{
  "d_model": 160,
  "activation": "reglu",
  "norm": "rmsnorm",
  "norm_place": "peri",
  "norm_eps": 1e-06,
  "tie_embeddings": true,
  "init_out_by_depth": true,
  "optimizer": "soap_variant",
  "beta1": 0.95
}
Each number is 128 + 32 x the weight over its row's rms, rounded and kept within 0 to 255. Layers, rows and columns count from 0. The size above them is the row's rms in percent of the matrix's.

# layer 7 attention value, 128x160, rms 0.303, rows 0-127, columns 0-31
size [ 91  88  91  91  87  87  86  82  94  89  89  98  86  91  96  83  97  98  85  91  88  89  92  88 103  86  96 102  94  94  90  85  94  86  82  86  91  98  97  88  96  91  90  83 102  95  83  83  92  83  95  94  89  98  90  91  96  92  93  89  89  91  87  96 108 123 109 106 113 118 113 106 122 119 110  99 101 109  99 106 115 113  99  99 107  97  99 118 117 109 100 110 112 120 121 109 113 112 117 114 105 116 112 113  99 113 106 131 102 103 108 107  96  90  98 100 101 115 106 101  99  97  99 102 107 103 114 110]
[[165  44 173 129 113 147 133 102 175 116 180  68 105 147 152 128  93 144 132 106  99 140 181 150 139  80 133  86 117 156 105 169]
 [166  90 104  79 161  73 151  33  93 172 126 161 129 105 105 143  49 111 139 115 116 172 104 119 126 125 186  78 166 145  87 108]
 [121 104 159  54 139 123  95  98 171 152 102 173  99 106  36 129  84  97 136  98 101 126 128 147 146 135 110 145 149  97 121 163]
 [143 172 143 145 139 135 154  75 177 171 104 140 108 125 113 111 151 135  90 137 125 146 143  80  86  87 102 128 110 160 174 165]
 [122 133 163 128  89  60 151 111 113 163  81  87 135  93  99 123 148 118 133 188 130 136 129  93 138 134 145 132 119  78 179 147]
 [186 140 179  96 130 122 150 127 109 172 148 121 135 153 200 141  55 101 104 132 145 204 144 106 168 103 148 151 110  93 117 147]
 [ 71 115 116 168 145 118 158 126 125  94 119 151 165 106  99 125 218 108 116 142 142 176  95 197 123 151 104 118 107 147 173 174]
 [126  84 112  83 179 159 109 182 162 115  69 174 153 153 183 152 169  89 183 185  94 116 105 194 103 104 153 169 121 109 103 104]
 [136 126  76 123 150 113 158 100 131  72 192 153 111 127 123 171 121  98 154 153 189 102 157 106 172 130  96 126 165 173 144  92]
 [ 75 105 148 127 137 147 112 107 168 178 129  95 118 157 190 179 111 100 122 110 127  88 161  92  89 177 117 169 135 121 153  99]
 [104 168 181 108 110 118 157 154 152 169 133 148 176 140  79 155  83 129 149 135  93 135  88 119 134 106  71 112 105 111 163  96]
 [129 117 204 107 123 151 109  97  62 161 102 124  82 154 178 121 176 141 130 108 101 140 159 167 144 133 102 116  81 124 115 152]
 [137 122 144 155  95 209 103 161 102 154 125 193 129 156 166 178 144 127 145 130 105 115 128 165 151 130 132 124  87  92 120 154]
 [ 94 118 112 152 119 138 123 143 129  95 148 140 118  70 105 130 191 157 109  97  76  90 122 112 130 133 171 107  98 144 122 155]
 [155 119 157  73 170 133 128 134 142 136 130  84 161  61 173 180 127  81  97 201 141 108 155 104 144 177  77 110 111 123  97 107]
 [ 93 114 132 118 161 142 177  51 158 101 140 131 144 114  53  95 192 168 116 134 145  90 125 119 153 157 176 138 159 107 141  81]
 [164 168  81 158 149 175 133 162 110 108 111 137 146 126  98 177 161 124 143 142 145 146 112 155 118 107 129 145 117 167 114 138]
 [ 97 153 104 140 124 121  64 101 201  97 102 153  94 121 104  99  75 144 172 157 150 148 113  93 183 132 139 149 193 186 170 125]
 [179 154 163 152 121 109 144 108  96 175 159 100 142 129 137 159 106 159 165 154 144 122  94 185 194 131  85 114  98 118 155 112]
 [ 76 118 116  96 144 131 115 121 109 112 102 195 129 100  70 126 126 125 187 189 106  97  75  92 119 183 147 105 138 144 140 100]
 [182  87 122 118 106  89 100 149 120  92  68 154 173  58 142 157 126  70 107 137 105 152 163 162 127 102 179 122 134 116 125  96]
 [ 79  82  53 161 160 147 166 128  95  84 154 164 109 143 150 185 172 223  66 111 126  84 146 190 133  98 153  95 124 104 132 105]
 [159 153 130 169 102 139 110 135  99 141 151 170  97 150 152  85 152 100 149 145 205 128 159  92 178 137 131 148 138 119 148 137]
 [ 94 171 185 133 139 168 168 126  65 131 134  92 131  90 136 123 177 128 146 165 156 103 130 119 136 166 111 149 121 156 116 115]
 [100 109 137 114 137 131  66  70 145 133  82 193 178 187 120 124 161 104 155 167 133  99 156 148 125  74 151 165 158 160 135 103]
 [ 51 154  81 193 170  97 115 144  93 158  99 112 132 173  89 113 131 120 148 167 198 126 124 155 172 155 124 125 151 133 139 125]
 [122 127 194 183 106 168  99  91 125 127 167 125 112  97  97  77 103  97 148 117 128 153 170 122 135  99 109 139 122 149 146 177]
 [113 132 170  89 132 111 107  75 106 141 159 164 137 131 178 144 171 154  65 172 179 110 133 152 174 177 107 143 121 106 123 114]
 [127 185 131 108  95 149 148 129 153  84 181  89 149 133 126 153 118 113  54  87  60 112 138  86 110 135 110 125 119 105 141 138]
 [104 156  75 175 142 147  81 164 134  89 178  73 120 139 141  85 163  75 112 154 130 115 110 118 137 120 120 155 167 141 121 120]
 [173  94 154 125 137 107 116 137 157 204 122 136 116 116 180  96 146 140 170 140  89 151 118 145  92 118 111 129 167 134 122 121]
 [130 136 126  96 150  84 166 141 126 115 172 133 114 151  84 124 151 160 109 106 103  77 155 124 182 176 135 143 138 164 119 151]
 [142 105 131 169  84  99 220 155 113 133 103 149 162  98 114 131 190 169 165 127 159 177 159 149 122  70 120 115 115 134 126 135]
 [ 92 140 129 120  93 134  96 116  92 105 148 132  80 143 104 118 165 126 115 139 107 109  78 110  95 204 130 180 150 169 120 137]
 [131 107 132 123 121  63 113 113 136 175 126 144 119 139  65 146  36 118 122  86 156 110 150 124 135 176 139 106 152  89 121 105]
 [111 132 120  87 154 120  50 156 143  96 126 144 152 169 170 195 144 110 149 127 141 197 121 117 132 148 151 147 142 104 158  76]
 [ 87 135 112 217 133 152 169 134 181 185 107 113 114 131 132 135 141 189  79 123 116 148 127 107 137  97 164  85 118  52 158 163]
 [116 137  97  78 110 150 115 111 147 127 129  76 167  63 145 162 153 137 106 109 107 165 127 104 137 126 154 150 151 120 133 114]
 [ 99 106  87 202 119 140 111 125  96 126 145 124 134 128 170 109  74 146 162  69 136 103 155 164  59 144  95 102 149 150 104 135]
 [137 153 187 164 118 119 108 138  60 119  44 124 134 120 159 133 123 122  96 144 110  83  94 114 155 117 176 125 108  65 119  90]
 [162 177 107 127 157 124  88 106 105 152 163 145 144  51 130  91 128 112  88  89 130 146 136  95  89 114  97 171 108 128 170 142]
 [137 102  68  84 104 132  82 170  99 136 171 141 109 198  79  77 113 200 129 145 122 102  94 177 163 118 101 158 100 144 121 133]
 [165 124  84 144 147  63  93 107 173 121 165 108 134 163 107  93  87  81 132 161 170 166 139 107 128 146 153  85 138 141 162 142]
 [104  82 196 174 174 101  87 141  99 106 112 140  96 120 100 108 137 153 145 137  97 147 102 156 139 164 113 168 109 116  99 130]
 [138 149 120 142 106 149 120 125 168 135 173 144 149  79  97 134  77 117 167 151 162 172  86  71 125 122  92 141 100 112 140 147]
 [130 123 148 146 110 143 161  67 103 178 119 131 153  80 113 108 137 138 159 161  91 109 104 155 130  43 116  89 164 147 128 124]
 [176 150 106  69 155  38 149 181 156  84 176 155  94 136 148 165 124 122 139  90 157  80 159 123 178 163 102 107 149 154  84 140]
 [155 137 154  63 106 153 161 108 130 123 163 163 168  99 159 137 129 137 120 119 178 134 162 171 122 205 126 133  80  88 167  91]
 [140 175 142 145 137 139 113 172 157 168 137  84  99 128 129 127  93 167  79 163 163 150  92 170 156 144 154 168 108 160 121 115]
 [121 103 169 108 109 122 179 112  60 130  96 134 135 149 158 116 105 164 111  91 131 178 120 167 131 126 133 136  87 117 130 104]
 [165 103 149  90 112 111 131 120 134 129 149 128 110 126  68 154 113 123 111 110 149 120 148 219 148 122 121 149  83  84 136 126]
 [145 173 109 130 165  86 126 135  99 137 128 127 101 169  95 184 140 139  41 133 139 114 124  55 161 125 136  93 160  92 102  91]
 [131 144  64  84 147 169 103 114 143 110 136  95 152 153 154 128 196 109 100 117 133 161 161 138 138 151  83 132 114 164 141 152]
 [111 179 145 133 104  89  94  74 109 101  96 103 114 133  27  65 156 146 118  89 132 122 153 146 152 144 194 109 128 101 127 188]
 [ 40 160 142 159 138 114 134 157 155 156  79 128 143 119 145 109 134 139 151  95  66 162 151 137 118 202 154 118 142 197 131 136]
 [145 110 147 211 131 126 164 157  95 138 135 134 140 133 164 136 111 155 117 178 128 191 148 109 132  95 133 114  94 150 136 126]
 [158  78 117 148 140 101 153 151  65 159 165 134 159 102 154 181 143 117 173 138 153 148 156 138 168 136 105 100 126  91 106 129]
 [178 132 102 132 119 102 187 123 148 169 172  93 129 115 164 205 125 133  55 141 129 126 159 160 123  79 118 151  82  80 143 107]
 [ 95 139 118 178 133 118 178 110 126 122 164 140 121 124  73 149 130 126  90 187 157 225  98 146 124  71 135 109 133 159 120 148]
 [148 114  51 181 108 127 145 162 130 148 105 137 106 108 138  98 102 133 140 102 127 137 175 133 104 101 141 122 169 130 175 163]
 [120 129 174 156 121 160 132 112 123  99 120 176 130 127 110 147  93 158 140 140  95 114  97  70 119 134 153  95 160 112  76 121]
 [107 170 173 103 160 133 101 180 121  61  45 159 109 129 155 182 117 158 130 146 116  42 102  98 150  83 109 161 152 213 100 153]
 [177 141  96 136 105 145 146 128 133 131 176 152 143 111 148  90 107 182 201 125 150  91 161 122 151 142  79  99 116 110 130  87]
 [103 141 112 102 127 111  59  46 121 160  76 161 188 175 120 111 177 127  95 147 109 132 110 125 123 140 126 163  74 136 163 128]
 [117 101  51  90  85 141  80  85  85 104 138 118 152 121 136 137 131 189 157 137 161 179 147 142 109 132 206 125  55  96 112  95]
 [117 129 150 110  93 123 182 137 114 127 144 129 170 159  99 164 182 115 143 140 158 125 114 157  88 113 143 150  88  96 110  80]
 [108 133 117  82 127  79 169 109 141  99 169 120 122 125 115  87 135 119 144 154 123 104 130 190 154 183 132 136  94  82  96 118]
 [ 78  69 115 107  94 108 126 149  91 117  97 144 151 140 121 119 121 149 146 117 147 135 102 170 159 121 196 119  82  63 109  97]
 [121  22 153 155 140  51 175 101 118  88 141  95 103 117 123 147  91 107 133 106 146 127 168 147 168  95 167 125 121 166 141 118]
 [112 165 168 176  60 171 126 124 111 163  72 105 146 135 148  66 110 132 131 145 115 146 154 108 182 118 126 137 119 119 126  92]
 [ 79 127 187 157  92 171 175 136 125 140  35 161 149 146 145 120 165 114 170 117  93 113 129 121 143 122 154 125 129  88 128  94]
 [107 178 130 123  79 107 168 130 198 144 131  93 199 105 117 194 102 147 116 138 126 113 119 132 157 135 106 123 124 108 133 120]
 [109 199 172 138 156 184 133  84 167 149 141 179  97 147 174  93 145 136 117 171 133 112  72 160 130 167 208 174 149 128 141 117]
 [138 183 175 175 106 103 203 142 150 115  96 130 178 105 111 160 141  92 159 162 127  84 158 129 159 148 124 111 140 161 131 115]
 [115 122  86 120 133 138 106 118 117 115 165  60 135 158 174 139 161 175  96 117 114 118  94 133 112 121 114 156 130 173 155 139]
 [105 120 121  90 126  92  83  82 131 109 133  95 131 107 110  67 143 140 128 154 141 158 140  64 146 151 132 104 153  63 107  84]
 [140 114 107 105 106 113 155 144 119  59 144  87 150 140 147 189 134  70 176  84 155  79 128 199  83 142 152 104 197 109 161 117]
 [129 138 136 168 112 136 180 136  85 149 104 127  72 204 125 124 108 110 136  90 167  98 108 154 103 175 187 118  93 126 111 189]
 [142  95 155 122 117 151  97 149 167 163 121 126  77 170 124  72 122 147 149  94  79 190 124 153  46  76 140 152  75 144 155 121]
 [163  82 166 156 137 137  44 115  79  98 109 191  85 140 153  86 124 118 146 123 163 149 122 121 158 131 120 123 132 124 181  82]
 [ 89 193  49  99 186 124 148 120 101 138 158 115 110 119 128 132  68 150 101 113 123 129 129 159 122 112 103 118  79 152 122 160]
 [182 157  93 156 173  37 113  93 157 102 177 135 102  88 118 147 122  74 128 131 110 103 137 138 139 102 187  66 130 146 133 150]
 [123 121 156 148 154 136 127 113 142 150  96 115 173 122 187 139 153 152 164 151 119 146 109 104 148 132 100 121 117 127 166  85]
 [122 111 100 148 160 103 111 151 129  75 101 210 138  76  68  66  71 131 126 129 121 156 127  70 113 110 164 122 103 125 148 126]
 [ 90 127 170 107 145 105 120 112 117 116 101 152  71 180 152  75  78 161 115 122 120 205 174 114 122 131 165 110 160 126 113 117]
 [191 133 144  98 143  85 112 129 127  89 108 127 165  72  57 157 100  82 144 146  91 148 139 122 171 158 135  78 130 144  68 118]
 [150 111 116 115 139 104 121 121 149 125 120 162 167 175 135 129 168  69 129 113 133 132  96 167 133 133 161 120 109 162 113 113]
 [159 158 100 155 138 144 144 146  61 131 143 105 107 167 118   5  75 116 127 103 122 153 144 135 119 152 158 159  76 111 109 143]
 [111  48  93 149 131 128 163 168 131 121  88 142 150 126 157 174 118 168 132  86 171 104 107  92  64 109 118 146 112  54 116  64]
 [135 109 118 164 116 116 121 168 111 155 161  97  86 126 163 109 188  59 175 163 100 148 119 180 139 106 161  96 169  92 143 119]
 [117 119 147 122  40 169 178 195 100 125  95  95 147 108 204 102 103 136 205 144 157 132 141 113 166 162  93 173 107  50 135 121]
 [ 73 164 139 145 149 136 138  80 130 121 157 146 139 119 124  70 110 144 110 114  84 127 135 160  74 112 171 138 132 133 109 154]
 [179 117  22  92 216  50 116  82 125 115 159  95 121 123 127 123 108 141 145 122 112 104 178 156 109 151 166 135 106 138 152 158]
 [116  94  88  76 145  81  65 161 119  86 132 143 167 143 111 111 122 140 142 136 139 123 141 167 167 151 138 165 109 131 159 118]
 [125 136 108 149  89  78 132 120 131 154 134 106 109 142  90 131 137 174 136  90 142 108 137 103 116 161 124 149 140 117 127 126]
 [159  96 119 104 134 147 133 180 116  90 137 104 147  64 113 138 100 128 179 108  97 142 129 161 115 140 114 117 104 105  92 190]
 [145 153 169 156 107 159 152 122 197 138  91  70  86 146 139  85 124 100  91 102  73 103 183 100 118 149 102 142 147 187 132 133]
 [113  96 144 141 146  83 162 149 113 177 214 166 108 104  97 125 117 139 160 164 150 161 138  76 119  88 127 140 109 167 149 114]
 [134 109 133 132 129  97 128  90 179 137 143 147 186  80  97  87 206  73 161 158 100 136 134 154 144 140 126 164  96 166 145 142]
 [162 184 136  90 144  32 122  60 126 120 107 106 115 129 144  81 156 200 137 103 138 104 154  98 135 140 133 145 193  81 168  73]
 [159 137 137 143 138 110  82  65 136 142 138 105 176  84 150 127 102  94 128 123  97 141 128 174 206 200  82  90 130 148  97 134]
 [137  92 102 160 119 161  83 102 197 204 106  79 175 172 130 163 112 141 120 113 132  91 139 222 133 128  96 112 101 160 122 108]
 [184 131  73 116 130  24  79 111  92  96  81 147 120  96  86 107  84 136 106 128 119 131 184 106 139 115 139 114 170 155 135 134]
 [177 118 100  67 126 190 137 154  86 115 126 118  42 199 159 101 133 155  84 109 149 133 160 127 125 132 119 134 153  87  94 138]
 [163 121  68  92 177 133  84  97 155 123  73 161 117  81  99  93 151 127 124 129 160 181 104 171 129 143  62 120  99 140 143 100]
 [126 112 155 154 114  75 110 114 132 162 181 115 112 144  86 113 113 109  70 173 129 173 103 158 147 119 150 144  19  87 136 124]
 [126 155  81 107 166 173 155  89 123  74 137  90  94 151 218 130 108 106  96 108 155  78 133 151  60 140 163 100 125 117  99 131]
 [121 134 137 112 173 165 195 134 147 106 153 153 107 148 148 149  99 125 114 151 152  58  82 127 167 122 135 132 220 136 136 161]
 [137 129  78 153 119 169 147 175  81 177 134 108 102 135 147 117 142 128 116 126 133 138 122  99  92 102 102 160 121 108 159 159]
 [176 166 157 122 115  96 159  77 171 120 116 117 209 104 176 130 118  86  90  90  86 132 179 150 121 206 152 115  80 142  99 162]
 [ 86 144 154 105  98 199 141 136 119 110  37 101 122 164 134 105 131 133 170  93 140 111 112 144  97  79 109 122 141  79 120 143]
 [117  93 178 137  78 187 102 161 162 131 153 125 112  77 111 131 160 185 134 122 147 198  87 122 123  92 132 165 102 153 134 158]
 [124 192 140 148 133 138  97 116 164 161 102 101 143 157  64  83 103 117 123 166 123 172 141  90 112 146 118 107  92 138 194 128]
 [ 93 145 147 129 122 118 135 198 156 135 150 145 126 183  69 142 110  70  56  99 135 112  98 108  90 107 124 155 123 119 152 155]
 [108 134 117 118 144 109 135 180 147 152 140 117  97 198  79 141 145 181 117 157 147 156 140  72 131  97 133 119  92 133 136 144]
 [130 131 113 115 105  79 159 171 128 124 103 135 133 119  90 160 137 129 119  74 160  86 185  99  94 137 183 110 146 133 131 113]
 [106 149 134 168 191 127 169 108 104 133 184 137 129 120 116  47 147 120 127 125 141  99 178  49 153 123 205 135 134 188 131 174]
 [ 97 110 144 100 132  53 132 103 125 156 170 105 135 136 115 168  73  55  81 131 108 122 149 121 208 137 162 134 155 187 144 150]
 [123 113  89  85 185 140 137  94  91 125 126 105 173 102  69 122 119 122 156 132 119 123  88 134 133  98 149 105 119 160 139 111]
 [155 119  53  75 143  81 125 153 111 123 129 106 125 103 168 157 110 140 110 111 126 123 152  97  60 144 175 131  92  76 139 134]
 [106 106 169 130 134  52 124 100  86 161 159  98 108 120  68 178 125 144 159 105 162  79 158 165 113  88  75 163 118 167 131 130]
 [134 132  93  93 147 189 107 123 137 162 144 106 147  98 129 132 116 127 106 141 142 125 139 140 156 174 184 118 148 141 125 145]
 [ 98 155  96 131 127 116 163 135 141 198  97 121 111  97 142 137 165 138 121  36 118 135 134 113  24 101 137 109 121  96 167 120]
 [166  71 131 106 127  63 104  60 172 188 169 153 144 100 176 150 126 152 106 117 103  95 123 146 143  76 133 107 184 122 170 104]
 [124  43 122 164 128 118 132 129 100 156 130  62 113 119 124 111  74 190 144 116 127 146 148 110 148 160 101 127  89  75  95 129]
 [ 85  86 163 127 136 128 179 114  87 144 147 127 140 102 102 136 155 110 181 161 137 145 106 177 109  94 146 146 106  87 129 100]
 [116  84 157 132 118 100 135 113  70  90  94 161 134 146 175 161 163  97 129 115 162  81  96 167  92  85  96 137 191  69 113 120]
 [124 129 102 162  74 128 145 139  76 126 127 103 127 142 159  74 182 166  36 145 193 113 165 114  79  89  94 143 101 100 135 121]]